From a checkpoint of a small transformer trained on Wikipedia: tied embeddings.
Each number is 500 + 50 x the weight over its row's rms, rounded and kept within 0 to 999. Layers, rows and columns count from 0. Numbers have three digits each. The size before them is the row's rms in percent of the matrix's.

# q: layer 8 attention query, 96x96, rms 0.122, rows 77-95, columns 0-47
# k: layer 8 attention key, 96x96, rms 0.126, rows 77-95, columns 0-47
# v: layer 8 attention value, 96x96, rms 0.148, rows 64-95, columns 0-47
# o: layer 8 attention output (transposed), 96x96, rms 0.252, rows 64-95, columns 0-47
# up: layer 8 MLP up, 384x96, rms 0.161, rows 0-77, columns 0-47
# down: layer 8 MLP down (transposed), 384x96, rms 0.151, rows 0-76, columns 0-47
q77 097:559438530492522547541405553516518451496476484583554560516444501498571447577470456433559500504496502533452615508567514530545470513494443445474415
k77 130:582549471470509488521393544503434567433421554458441505436440530465535463431447497401600477421381540423564463435537510428459472525526525500522487
q78 092:577449428467488544568314481505489406486486431578588462457494568468578469497485518517575468481485525530448559526544434473503485496472471467479395
k78 115:553555381510457522527434542519499398466553513557546424474476462512584430514409572449559479455467434376489509497558549507479494539524452537608553
q79 093:493510541470481434526515489525510551539373452509569540452537431498467512496458450573530476556597453494436554482544470477534411453460558473409484
k79 106:469567525464487508594458570481420536534535539552526470466621477461541518413527525479475391518506517565533584529460533611558449503578624563408467
q80 092:563536571491481519514463463519576536497449548465499595498404484459440492419568515451554572538488447488587447464528458477460464608462532582435419
k80 105:454574475539525429462563515508460506489485509409499521563420588491569340455546581484533491471457579420486608556517479540492452440447510508478415
q81 085:465569492540484501458488499494520436588488533493519450487486414520461457506484543534482512595507421601560592517493471428372501489415397477573476
k81 101:569559479506429489515425566483476406526491574580533515611413440528451525559523459577407530516579386515513522546505483518525483519473416526446529
q82 091:465484466450594558499475572501402478582492516489452543508537461454488585485465443404512536540485491512552453584554546474465449456463500424380519
k82 102:486441500536511524389476505522479434472457451591490506616530487494438500554523434399536395450458484534528495527464539449425493380475483504399584
q83 091:568430531425488496438512525570450522567515498486421597458533483521488485432521425379514602479479561353498525493536405544518462530481498560437624
k83 103:460585419483560448534515426507555593465479498499518482620470561522541542483547466518506473555446521516493474414502500522551602461480471519433525
q84 101:481462489492473493426516520524461486535594428535558451452445474509546447449495554528405497496508501475632514475517570519490608451371383424545503
k84 115:545457527475464498428449514539559430485542516482505503478424453500422495459534569498483489573518388457466579551472517503494536562508552511392472
q85 105:446551431513523516547482557518367544466519416480448459493492522585522467507386545558558563554471447444527514470514510469445587561465488524482500
k85 103:486520481558503586471557441575370575419508436417513443500541507583527421508378449431503494515527447484490424556459509464514411571502563447439584
q86 095:550413527481508372511522445461471478519544491453505551569456480458397443496570524460499539454476521467505441465495435507460537497589480473454421
k86 096:506532481457549531477463586448474503486389568551574501491515585435416591559464435479516532460432401416414391492500581503502472440592428490499533
q87 089:460492556601492476453496577562512413520517511468489452546515438535565523488521609517494482515540549522499453457491465467465479452450500453418493
k87 104:581481505535508611398431509470571470507523436497523467472543407515502569543473422555430553522489498532463499473535464466453543478519561517484555
q88 098:488408448438466533598536574482434515502561485555422514499446475539540585503474528542513551537504455438584566522561420372517512491374419475536528
k88 103:545466359575431512365491444486491430491411471494562505535566465513567604581502544548418475558514497522501547539518513558509512430448485518513425
q89 098:518414481498578531429560464572460447502460512555499527528555454501497543457579505511565523491567532486528540476461463439544472505473531487472488
k89 103:516456499451540470500475525530390562522538452499437431497565541561484498424517439513455471428436534528500463528440482404505527551494492577433501
q90 097:510502499501478518446515514399462520547566475433491570507450534426437421435537551401536548410457477456458496472452471461477495402538464344335429
k90 088:436510510442512538463501508525517497430580441443535537534623457503516432449503492497491546486441377539555540400593504463485544453507501550502481
q91 099:502459493557489476520542533556625494391492549538538513489517400562502520463558433467412502508391539449628499527503503498499461587385523548426575
k91 111:603546490475537539488529474522490567491544535540436503450476465540494526488467413500500533450483611509526525515468379468483503519563457547503520
q92 106:576494472538574429493470449508598493444510483524420534577492488495484547425432468457499476455571399408559463528487559521515508450475409466499559
k92 106:435462584445482472505532454614456554421447520542500462550505555366512498429422533507536467504511552428589495461541489446508575522463472507613469
q93 090:584410449581521536511457492489509478533501572580543487463486530456510443414539567518539470526454489533558540603536451486451521504504438587517418
k93 108:489512480534457441441498480534489495370479537509396532489448442535514517561522616581500502505480497533563399547389404430492506535486524500457559
q94 089:489471510479545386496499558520436530555540491427485516583463483548386493473489493435530564406509372489435490532511481556619590488478593384524500
k94 112:555595554414547559509581595526480504405522629464501448488549487506599521595491424478506459428381547561500456499491457447500475449549491507498570
q95 098:450535436530472463443450553487556550484501460384468592485459638517470420468416546489544566440552462458472585514525494435471489474507547598528545
k95 098:633431464486507561496460463506384587457473478480470499597534544507532465435522464490540498395479539540469524525516638536497472461489511506426475
v64 095:573562544519488452515483448499548514500423439532471523503440550551559527425526521537434435512503554455456446526472516464398478596568478548464475
o64 091:580483458458582524525504509491492460506415455499522541385472505621358468505546469572459471475485437462493440508484490536576453445513468403466423
v65 106:543522635481491532500489430465518453526575538460531514557521483498452548517405527505463490551538620511497517421547405561493548494434462507515498
o65 101:507411394504562426532547493471530606478437543465456531506500467494403488462499459417499471442429469526519399562467539424511412509490512527456597
v66 100:518530476560550488477543546505455512476500545494386513502573502462646442446448425497541528415641590556531548514523539558581589567537481570566442
o66 088:530538477470495456528470456397449488505467496560457486535468505406540501558524477502512536559503503570505479509498509448451495547507475572580562
v67 098:535568523568482501491513560512512527472537556538484591479441582485504443473423493533428525474453491477413418555529504506470415548464483506562583
o67 111:433508406477562527535552487545478493516511487512450505543517467529466451458514393440438505486442463532448533471484591640492554577357547467465510
v68 110:565578433626493419538496601522499558528515468523575525492428511520450481472538585529561544473501481498529506508569448538541440437517545471470519
o68 097:492436486456490551552551476535475452437572438529463518509536391559497523490491463440455529475388532481519439484515463510508585444452387446504508
v69 110:468513514571505554484524589577580509518529484407510461442480473504495461467538430523592541465518512439454559554474523561411524568577557419531474
o69 102:549518490480467549515529535512470449435485553506494487583519435544445542521558551523538475595451525661515537468436517430466526525497428456490489
v70 114:499512431426515491471436470545505583487553495492558469547478460430503504506503440527477448452462483549509475510519514543539508423445489452396421
o70 110:533460463498427566493535419572484529468449485459463549509504502500405414486544484498443497459524530500461495537486397578508562491570556608488566
v71 095:519509436527446519528527517485508537534454456439491462510487488429614530469599475549500433496521465535505433478360437603541430566450476589558439
o71 085:525552491522535511511535453521452520594560447509512464526589489543457544464503545470506473539523534498494472521458396542560467467506494541429462
v72 115:527535546602513376453520579413415505457525496467542408462510515549598552511481574502583585542543471479584540562518502440531511522487504519465591
o72 094:458557447427512519443523523546537562503380397512559464425524557497440407511501425536552502429426537467484495442565521500479537575447456452549498
v73 105:462542486514467445497473440475592510379615467551559487582483542580485511490465610500504520485461539551454481463558514519388509423513473453579540
o73 107:469452582376469445500551473557445514490536498452488536491487471604373471449547434493407473430566506479556540628510566459497460531476483479538508
v74 103:517540547544503407472452573447435521534516510539531497523541501564418486590442629485532502526542597410511530464509499613447548497546524447529502
o74 101:429490469477587468565488527462544512465592511395492511534457494407543419549488584478465490427415418626597511503495484474550528445466378493432449
v75 113:506570472557478503467460520393478451511464464490549499476544445490522433451523586490527506498506424522464538585407484459488539442418529515578591
o75 100:589472520404484426512524486516530565404493503571505567463491571449491401506499490581531521534524472428535579475520514551502554496475469457525498
v76 111:507451500547570450487467535513523538553575541504592604435433480547526507517542522465509480512447507401510466593509518541494400545545542532513613
o76 110:537479403469494489465538470460494476388593402457514486579432511560485426427448544488430500423490436446472488396566531535523509458466469505445452
v77 091:502536576450473497516464475469564488451588469437500575420512527485574520554580478496417449488549471584433526552500476438524557472537471465486400
o77 082:482545529536523507438445458510560495377498509555490527498448501480495515482403532451487437476455490470448540408514446454579449442527422540535486
v78 110:490472596410568522458448493443470408530539534425500530431534552560507479540519482419468417511500512543523375455566518570441522549489570461523458
o78 099:424543498521422450478533417454591435530484492485472458493495422463491575497490539560544526494550423489585533530463426409434528550458468597438559
v79 112:486426525501511559503470460461454390597430551487451507526407439439562455577498485469532394535443575577498490468481581455450472489560513599510469
o79 094:450550539493579478575487510495540459541468566549526510570592469506405446481451502483588580450520495480405436480401478453539495561594409467485548
v80 102:512461474385471566458525511499555524509543457534459588411485516553417452452593506502504485553537553509474445411439508573530499557538511467480426
o80 095:563466491508419517610550486521408501452506555514532433453531503448511561520414582486484504555443447442450478512544473374441544490527523496356540
v81 092:458484479453457540571535550586573489508495521476491511569573439494488520537520440419548496471503586464462429462475478576473516623488450514477532
o81 093:478420540544631476474552540492419473468549485523444497509567550588494539474475590505616446495581543545532539577499477428448558452569515537529440
v82 104:552525580511519541429454417488522595549582474589552582487456544565525592404440493516506554591475479423484544472487488543496445465508477471413636
o82 106:481524544521502438457542534441458358474626480451503491488488492473540503490503500454569485407498534517503423510535479437375461475569461474481521
v83 117:435433514496547555478494488432530469471546566571549557517483522493416463490532408550441459479467448457524474591500534557463390496444541448433542
o83 101:556512530604439476489558534493591474484432466474527473480495567614542497421529528446510604534486466430429497391500504457484479571522517539451582
v84 100:487478496408348433500559467515429503360506441442470509563482597456460456569430471464529531557458541518433490505500536518527474532497536512608451
o84 081:518455550476489380468457513500548459589484516506497482465567501502580477450527469476597444503482456488491571599528569459460497515531578494561559
v85 100:434494605549503493422513462507544434513592571478465439485497495485464512465538461368497481575502548572507536564532600424532518479445456467493505
o85 105:499521489499430500549455478444505508491583520451532533486497540448520499484544525624550564528496492494561595447449483500459422526600490490507608
v86 098:538526477457463459529441481530520541376490510465441572534471508475470476515474586546512539439530493496412528522520515517366547395559552544504434
o86 091:524450532471487452541482428558587431549452486441510427441578413538432570569565437485503434586483451528496408511432611465466553492555524385456504
v87 103:520444583419513592548466474498562487570566610467475536471517577476495489566518427500487451426485422519492506470479477569489527523461442505570524
o87 103:487612410551456487436497458468580508511480520498474512427498522603628514519556488469432503561541500468472557497462496578509446568426528603496486
v88 107:443466411449488518500514520565469550368516494507493519584513414426456485488550424447406431498512489466437520461343495546460425520450452471546450
o88 112:529497539513549536538472532531513474614523509463594525513562490518504573448511548505607445467542592568519571556487539513470453492587482521514495
v89 123:500580488486514475468488469613502535546539472491455588539429476450461447512510474423481468528446569561503507498534436623493461506467467449544498
o89 102:497495477543491489432518438492484477565492459495480462547506518539428432476429509568565470474579558603490510545524421438512481594415463543463531
v90 086:448563480491466596549478402499569480522465497504581431532473559492537595536528525512477497385553579508480549430519445550519457523432381533536532
o90 099:429573493488502506462539541505529435553560552435380466594473505499612507508503543500511501488509386523499500497486484427531473566582532570429471
v91 114:517428518540508473616546471417448420520527486481433544514544534427593461528460454494471483526488433571388554517507478502561447529536531539534475
o91 095:517542454560502443602502457423492404550491510525543474455506549503505470585495520501581523434569531603414479514482463543474610518502482508576612
v92 111:468505449460548509540570520476548487515544492482495518495558421492472593474572487509502489537531452523499531581516550585631446415511550532460419
o92 096:561507546449512554551455535573468550470532465535516534551508544534462479443510501560510480576489565437522428496500489537546539639465541465529532
v93 102:512443526459476455520505556562498585522527607503581525561534400431491569510538440513496518512427459541550505461490510558492512537546484464464523
o93 104:448474487569426479595378446549427563463517473502478540492379531581433510527502517483553530531539516550431481547523494507535443530478590509546403
v94 102:539466412505491479503589505583524540499596536524514457492469559560437593460458524478611552467497540531506437438426469523410394521460408538524489
o94 108:438581428494486580499597575465489499527513439472471485564583486447546588429448534454569434450500491529546485524601491469516625464520571500495590
v95 087:532423445430576595421509476539479529498528526535529501595483462481442468512585591629531511505446560478471447454531527498537392530533471418462440
o95 097:518449553514423490478439488610427521443521521485600478477488498510561487451443537460477561439569523469494504534439426370441511537523545572500431
up0 104:518497482531574485571557482505516566516507495516430459518491505506494520459464507553524538613565434483492590468505510548467501488644483470512464
down0 093:503474457462526576510428508475511495611474537493563412462508499484478516500550490444458578410477499537588462492523490411443489470396439552532481
up1 100:433534503421548551415462552461467553530517474481540429379484523545478442507443485530540494518563501485414515543584485570522366447581494496485454
down1 095:415557438560432477572528476449467489485564444459464468559487507535539592523481471432497486480546575557486473404538505490481401443499628521487575
up2 108:423453499499469568478601404468565460460476553430516584543403523459485441491499528578588575479522491531533514504535470512488567521523463563468428
down2 113:422556435467504547461469490524465468518532541420559582470460536498524507503482511604548469481522515467506389439566577488508503458515545438390431
up3 097:564429500581430559354565533425543524548468545626506534589520538541464432461548549530469526475375447496504511501444530505465578494533455498608498
down3 087:474501415527418571412484570494500514517469513575527517490490520506515475507441590470447415502431437529568490551518467447458507522380533486550530
up4 102:547559535454576412575517474541485496548509548461428485524570487542494434591585539472492486554475435469440439510507499565477448504547494508428518
down4 105:490439497516473539368581527453479489501509488514534554404387520445463489441449468489520453485434538482517518532483496473543588506521486561475481
up5 100:546603501530434454448544520496528440532508486440427534526475564498462550541550511597424554487602426475499493436561573484502565551558551517415443
down5 099:482541515473451531508527590570488503553519534579491539582441466531537444444562507542478394521587518539563497527602430501481498469530536520444497
up6 108:539512633530445357552522525547549517569521445424478452468403531500484489544491424478611568490520499469519458554533482545509522519476507533563475
down6 108:515580557527482389569492620549466444486505551490456467502466546540489445602461398426618584498554511389482467504591496479461478425532441469541537
up7 092:431468509515499557430485452582532550479540491523496488532576469572481446474538578468497560458462549443456526481587467412543569537439518495597505
down7 095:628534561428551410495535517441449502552461550555526411526485521488425508568494546448432422512486425516482493571458611573486459417501493386501471
up8 100:427474435540551522452506573488501541531457488531476454502531500423464526412466503499526419460612473482456487456490519554481603496578552503471395
down8 105:554539527511394524520454385626493472460636503436500514555487467390471407550577428496489554537547507482476396539529511397369424433488486512465510
up9 081:585451520518462500449499367478595555530494521430449477543552464561538587484478533486459385550447437509484572510523407512529607444442529450514499
down9 090:530532441440489436495429492562455403559539510420517501488491510467459506505459477403507532539416461454432526467484572508499437555487478511504454
up10 095:480548556545511566533550470485518458503541551421468432514417467496464451524470551367477584459510581514539532518529539528579469477443472498538485
down10 096:489480484426507410436469575511531529496525541561507521423527483519513572522536445494437417579502454529518460444461400537453463566507563508454489
up11 106:520521502483522470455526546520544514479508485481476570598525535503499420504452525439414481465474531386510467517530433481416446557506472632518554
down11 102:477467455588538511552476514435449516609438561475452395450491481512576499445468479544458502462511483454383581455501451542491539474397569391495462
up12 099:518379578570506474510488480519466500474566460553487454527560445509438531510464472572459526541458522474459554603497476424463496505517542501599499
down12 094:524550388509515565427438531483542480479515512555513545484521427518451560478485475601400514492500564455491428457547485451507398571549516478540505
up13 094:534510539460489553537510471499424464417405552426431425477510465446468509484551413484506510503523515568475559547520563414432449529545519449575522
down13 088:435538514535484449504457482486579405412491570585431515528480564449523481490356436499462488568480558598496549542447489480593553579501427441530509
up14 113:460467477525498466531518473388583542517567463512517560551536582408517565524440426590498565438462482529555564541564456486376490468459569436551476
down14 115:416480500516567430592546542511521524519533505576543533517526467520476608510409464492453540480449420561508525476480405458482440542460454467473592
up15 097:531483510548453500388554513472421505518557389573517541519495441508469568586525507534489451492512488478510419419506511538623493573532550523545398
down15 103:517486496512499495450496553445451449453640524569573425528510457553476591530484485543465501520563526548534401532553647508528474515529467492502448
up16 096:446440551514473496597519390519401510433560504544618493553510546486450500478529529435565477400481525546540538529542479498480485444601500410494571
down16 103:568411500483453618521522520479440464537406449535416493487581431479522533508441512578391501607508474411507533505485562482448503495471512562507577
up17 103:533512564462500537565533492483509593559533554510508501481509553413473482465565431411479482526571480527535468442474591489523560495444563458557490
down17 101:592473538473483459558439518440545493529538459467529496494482468508470547488506525442439535483446567520474435431402567544486531333440508478482498
up18 091:451613485410441551505394434458524516486434481562473458438493517461502487503509545567487600503461485536418446553513518476470510453413659548566489
down18 093:544431555494604520498482588524496438523516513497544532454597451512482508552544460448457504486465485496543464517542493490543566482525543486450462
up19 098:474512478483578496593522593463496488477470543559478475465562563476375515593453580523444484478486394419438413474520404462404495475591520424435499
down19 106:556636498524452459527509501598480458501531451418582515542402434457476456487559527456538498451530478507590521486396496559573506487501538550539452
up20 101:497539503446481445509589548520483457563489535450525502555450474433474607555488620526577542556525516437598511547526489522555530552544503439517551
down20 097:416545461526513542514400454521521559485558495473572560567504486395547441407421476560481514524557396520469497509569588487371475449412480497555451
up21 098:529492574530526544624522524521525519519461454556574526476531469465531468470443390479387492428517494513593517450554401509563446413614511514431490
down21 101:491504482411524446446494436504474567479487585438420469438454517467468546516551583496555503540507503438445451560477573534493499474396455434521581
up22 103:452466554583435485537524552549504558542439523505567492611459475440602569454497427514430454445507507479516446451546517506474487598422548461576514
down22 091:593566487466499435574455567429464458509506496482539532488475453493557507382493412499434497468544459481496510367476540511543518578458606529470546
up23 098:534566515640488426515561425562529503505495380571460399462548532565447620472544500500572445550552467487479504568486560525440489540485514481492495
down23 112:546493541541517462465489595488564508450576373579509481395557468546570497466607467513485451505523527439494429492515461493513535474519496491507472
up24 086:432489554471499491488467553514493424505449592550481516426458507424525545636473357446532551522524537477442487585527463543486519502448551480452561
down24 085:535477522574485470489397545497491454539565432450576517541501448480498573472535522561460443504471452531491579484465460472521526450554466497576452
up25 103:549461475482525537529568514519439633500515490484511490522464506456616498488429420438487431396501419505562531529472495463450485418459533468514534
down25 093:566453428606522590474514467565528440577467553503542470489548585497502548581480492524429514540441466486473509582485501533519536491520527493559498
up26 091:554533514506563526469482487564411534630461439521453517487562477466444544505503431496546588439440462442394445537504508445447422477417486429467503
down26 095:422411473474509509517533572531500514475471503401510471489545521478556397482486595497544438593587537488588507530534516518481541500558452552485491
up27 098:490446520490490454521553612520434569496505478477506525414529427510546495388546567470569464539546531536495481525483467546470545492444417501601470
down27 096:530386434579413467494538568502456459443499508436486651528515519608542488414517561515488498505434495453504472500471504512476539515514507515564575
up28 098:460495553517518505450482508490510520632460503617522550501547570580533503462512499588591581468445484372568453599509547432511552409457483447544523
down28 099:511535463482573437460480507440466420511416484390473463543494496510459462512455492403415463565513520469567481438480489486476461521541432517424512
up29 104:418427559538490478508449487544460518591533433456568471424413458551490468558575520525450528496485475575546426524536547512494521510550473533505430
down29 097:526477491526481501421482493521506496470473510495483504479514491488471403489609448491421525528542583488534494505539600449467384348551547565518437
up30 099:431514464498509528479489448465523564494556569545436505560427568482470617548481494553416387526463502566625464462546482448584494583576517559569526
down30 094:495556462531416452504507470459476385491507503543445557538528542445492555466418424479479400497423488493566442397504497486505472470490507492522624
up31 097:527519532492412471562572529492549584369448482590440494584548420490594536509463475476571467544541492535358529506558492516486517499520495505498450
down31 103:477508479479496516519408528483463449555537578462506462510558415518500510567520576505500650559430529431426532568475498616548441541502471384445446
up32 095:521450542543570513557535461517465383472481411567497492429529433507487575458474512500474500575553508476477466580602468590485658479555532455485528
down32 089:529437437534499521516457544484505591419463646450394522557532501421533488510482551439572490538437470571599507463571463535569461467432454582506454
up33 093:435399491599514601431478553461567530494525486560436537428489554464511568499509437562546433527483423526473474567503503451483483559557471452622464
down33 089:474439410487447590445352502434578512473529482518401547416473522482544523469478415522539467548482520504471568548533525546529475514486442463503489
up34 097:368464525512611475563586439575520613469519556492508533532534491585445516444445589446488462451507506473563511464509486443539507513512476534443536
down34 103:574488464495458601485449543453522355545455471501500538437468503402588538565572499558524485561492538450479413530486559534543436503525538486480505
up35 098:507455483515443544432518460582472475581484516515421497503583483518525563577580474479527504632568586527522460568447475582486578491490545454567554
down35 096:539473475523515561464536465430607505480548447432529567471534552426490414458591541515536547454479424509526489517505422360415488511451449516440525
up36 099:495521556601386461526510562563502505546476510419552454497423377459471466535533573486480449515529394598552508518568500528474463542501520551582535
down36 102:510490419519483526491536515528537502491540475510565449517497376444404480525465583465541448487535460533536565509599553533488503485467474467491563
up37 096:288439565561605535526579506570485432468513524432481515459503402448470493467471468526473511518496582467500437511539512511496519528443484546478513
down37 109:633538465389464473467472615551489466518462506504508510438478529545464491456454461498444446465502512448554493638518446546493512536564512406528403
up38 097:504513529507517432439530420574505518430582468490468485474494459484440556448484468612470494580470465526549581487512468486566499520498534540512525
down38 097:459611502505505547357450494636534421416478558530568515496497495442535505418532446470536537590565478596466513536524528622471452528500417418511457
up39 097:432390519565395557475529447499520518539431574524604554571553511472495511483581458420459491487465554600516525450500448438510484416433539450581470
down39 101:562622548459600598434454537488522448405506490457503518405418579535494486460491479464469470488488462463467479509418461449508460444511520446451610
up40 095:506499561556498435566572472486461522494436506525424561453497461492553464464443337473457581499554474464513514484487538569409497449576540499561443
down40 104:467512462546437565440420587630507436464539457580555544510481512480510477386547487402528480511490562642555570534470543438557560522519460503426521
up41 088:544470526521485549474505445463450446495465459607456546510386482514473575552506557584500545523481498457495519474473390462529567541418611394542480
down41 085:538451442416490412379422606515479469448471517498431554520492484491538565486493512522469537449445493478488442526474504546553485447524606541459548
up42 101:457513510487554471447468501561432548498499558456456483547483456562467471444558550499469565625445467548500570493437507513480485570363523492557428
down42 102:532505462482561537575500458509478491597525524518608522520546541377435548538430498564486529470472486495510535539624493480545498487493445491422573
up43 110:575426571522438556573526466465484472499477523509360501505417453474486542552511485518531597527478508511596451531454445584607434563430478484493451
down43 103:519482442510440484521458515548499476526468516501537468571435468469458416480462580516451580477485468439499477487485475421380507457522431500595459
up44 093:540565464489446468533552542422601518503433429380554484499551468522490456461524493535558549534506481515528570589483480489471502538440572483402562
down44 086:540491502477431538562455519463543449441491527516492505522604481515489438565518495428535563551472522616483525482536466433479527543490481458500472
up45 093:498428530519550566566466591505586568546512528585465509583539562497498565461613548534508588500528585380500428473484509563544489558505470524517487
down45 099:573477545490549478552472527562447415441507497465565512374424501466517437476414448542555423425424500583510580470514527454521469502537545430443473
up46 100:518444554427473496487535514513514510555451476471498513449535483481498442563603436477530510586394481459404450439540506514543534487489438439517503
down46 104:504462469490510465495421580581549408554545514511384458600517529429465526473458459540565532453459541422610504538480453539519476480512467510533593
up47 097:486485534495530467553539533449481519540464463480454491571481487487485465466462396446628497474630446551466562557577548572587515522582526433549441
down47 092:503550531446393595497438500493420447443484470473559558380557635480562489529539502536480526436560463390506496576463510391504524481489560550471506
up48 101:475492450530391518518506411522446527496494521493433529556467452614499503492526509546523524521579434513461459508561511561497439604551496531492517
down48 091:590504401422479372541433532416508439468496508494494538504567494540511527503551555490475522509508545440476547452534485604437462454485499457454533
up49 105:426534502537578495408550479492514371437498480508444461542373485499492583469517486594521453552525550555467446509435446566515482510496549520447400
down49 103:489497450427460448455487480579503429481547501453491513568380550532446577395542517532583502521474581480474454483536505469513497402408451553410451
up50 098:485517437452496474492548506601542504489424473517407535566479484419501491475626545590474515536473458478397504396474484524440556518484534463430438
down50 095:437471453478530543502504524536552492602384445503470560444483514518532479459410577466526529422457487482552457508554434514540561528501467438519464
up51 100:557517506474561487465485499493433447480437497433550534358434528461527449447473569653498462486582453531494521474442539568504518481544431492422517
down51 089:499541500498430565506559400498550582545471485514461457559457429572450521537501509392497495490510490429515535492488374508560562466562608516540483
up52 097:545516509540427513517456433543499521546476439472438438540535435531429518539468580523481493537425387441517468506409516455443572499548558597501522
down52 081:534431446562503548504579391486480504551532495543557405433486450420503438421534523539576523487534549435490511638446573471520499523438513519488510
up53 101:386500508547504493538511584552476510560546438524479575510474547504441494496571482512475470602609570460584472426524490450445500477592478474582516
down53 102:535499480503478426552381488499481430575549481468531454514560423489488482553523438420496628502531512581554507421601580489534513479531423456475449
up54 097:482469510468590418478512553409565480496472508432366494469453421439488453534510513530510490483522423457417479574534401507511476521525440497441492
down54 104:455554421528496543520412478582505552552416458536563466517600491568525543548526468447432491537482581462455447467540481461504449439456546462482407
up55 097:397468456564422442392498505472559499482392549505463470507496513441472474485515455518586501608419485439557481558485499528443503510589494469494475
down55 092:566491502570559454551592542476446433530465499480590555554578476532529528613390517515457444443459528510516497455528456590511519498422496519515523
up56 100:460564498511511521428531514514480535536420550536495556503508517609529462545479533560506440422416453434616522462500489560571496506498457411459469
down56 093:576423444467500560556560441457502425504525477557508471481534464503412546437478449458537598544526536550422592531482441394449471472470570584536573
up57 095:479568539477582542437488432512546492502568538453449526458538537534513495521547537562476574565520516548521487396541486502579536563444525515465393
down57 092:527516475445479428501538456488521483479449488500599533595431532455418514562441544447518471463459566516587464512418563508455527430477506542418544
up58 109:490500469482513583514514454487529537478450442547492456432411528496533510504501535424532504471476481452481525582505604440400398537530500653481470
down58 113:566424509486450590518508489528525487500544475504449432493600536445470514548573459467476521535506452402509568593365484409469510473550436500456451
up59 099:453554502479541369480527499551503537573505439493550537478523471457504418570470511471514446604454423540536550532549496484540477468521528452556555
down59 098:514597492512471473577387500472481412488414506502573430481515463489426513516493634568366505540443456572489512548568481521529552488493492463583499
up60 112:552571521468433576573496360481520538494556512462500440524502417475494508461511488512540440500488453486552469534536426443518471588518571517554533
down60 104:526524555517503441593496441471522404422424498526470608456460485424490509521467482465524476517500490514462497428469445556526481555520528480450564
up61 098:488462521411464513486484497535470563578444423489399555562437568424479471492492466485517557371550484557469398523468551534534517547477494532424547
down61 092:453504475482485460501547465476440452397510448466560395509618543567449563533455550496430537450576506378505495559489465512496482537644478513527429
up62 100:402562462497503566501534413504526521493461439581501569511482457479477430463563473543465490511537489589446537449438472483576486488510508561548451
down62 108:486499401499527589541551540479511438512529512409519622588446480521493514524497430518459482539489510541512569521550543458562524441515479526539413
up63 099:580517506527551416488524463514564532537521504461398521462476516485482459574548524498591510567454470371454548549488469590546597575506532500502496
down63 097:542559464456548551516330568477452442457482520466531540544486510441496541475519473450508552463492513506439460415534471468488516413527552537478509
up64 088:545591540488435542424519579490432457479470454480489530492504561502537351440553510521431522510497452557498431575450429424422464512529603493512506
down64 086:592508480498428441407442538519472428478481493429507524470530443516484505521529524499406470468415409460509484548515424449564400519529549561516557
up65 100:462481529562474568395501559469495512489422365456528474489576487482592457603437522492548528485526487518517487592491530541508552469599579536513429
down65 106:468510460541508469417409494591500438556492419513481470497518493448517562539477517480436516412485432443477568400477475556505526503451458522469484
up66 098:529460461476498488542457528450525519595391487447469525528539436387416468568422493480572508508530457442661478477368437453482505553444502528550581
down66 096:423466512507480583581467531507492451504534507429466567529473455451563551532598498524433476481475519490570496505464562498536466507500488572523535
up67 099:480397540575522491469512466453541506485532537472507500508495513452396477461580571537541547447549471527494443427502532363533457456537510549460563
down67 100:541548456506566454472411514495459555517490531538550443599472489533534507485516492511576633519481580485461501512497441676442475490517549504521479
up68 098:428452515541433509526445400428461596457457484533493360569504481483533583568536506550484439461427465539526527513482476582601569451432383480425511
down68 096:577545462525484495555447515539402432410553501513486554493475547516514492405424529386421533444515464428473555568454498477527529493444516465556467
up69 093:545460531536561467482508590435534561448562572455525525518533375459547458504434466505512453457581434533448463467411472505477513504499508492513539
down69 097:517467434536473520465477537515384520510642571507587537440517468442532403456530438499548494428475532505484536442434573520602493508506498441440489
up70 099:553515526593496448583515483419518486507457497570478514458475532491548523601458418500526509550520568529583419548461473514535496540527529419506561
down70 110:539577526522536425541555525487462490470473504539490505500517449553565375480558344530470510502582522586622508442445543530541480529512560456486463
up71 091:458473503512449561462558404523505508573497473566508496563571653483466470498495509426518542460550493479607400462524445507546518491529522525471404
down71 098:487469481499440518521475503463470438561525539498408540498508555462511470495487452527506407542507560526444515447320504446511515526541495407579571
up72 110:464437484395518550565491504518560595439488540551530390523520433506423446459520424530427425482522412488487465493520533415466490513604522593490554
down72 108:425431477469501550490495534394479452555404545590439578510507528568499484383592433547455424526501510450514531465450539527539539564535438586601441
up73 107:568569574476488452475505409453430444495506499536448536434589487471514509448578574445485540541505409496515468524433475464498570447534480588425426
down73 107:523551431500467529412472509475451465518436487478523525396436499547475465405479532413518608420587536504607475491514519445476501467521449502532483
up74 091:548542412588526489443515489523517577571459502461403440456449441429567498556518457626451494516537564388516581523456403456518541521499510562557502
down74 092:548437472588563563435539581475534434464443430506488453453353544402499434483566461518496536505489553484451550513512428498598580433508423495502568
up75 099:501586548478486530489503419484563474531477461379515480558417482460502462426431526563636523475470473405447512532496534528551522468510506522537502
down75 104:508548369462478514524498519485455529493493439441506533453492490562557491543522438565405453519544556549506506471549428520561499545503479447542411
up76 101:577508549576440530551595502520511472525465449587516579551460436484453532590504517586463450523515540540484522545441581478560449557490549569472520
down76 108:572519485525413582628473465459546447508515464487536497482473443433545520578435564499589495494501573500412426526427482421572495549457489540473463
up77 106:435610593481552542484479476548466428452488538503506510481517564591468531529481519512464427512530543488483452392517529519633442587429595530539452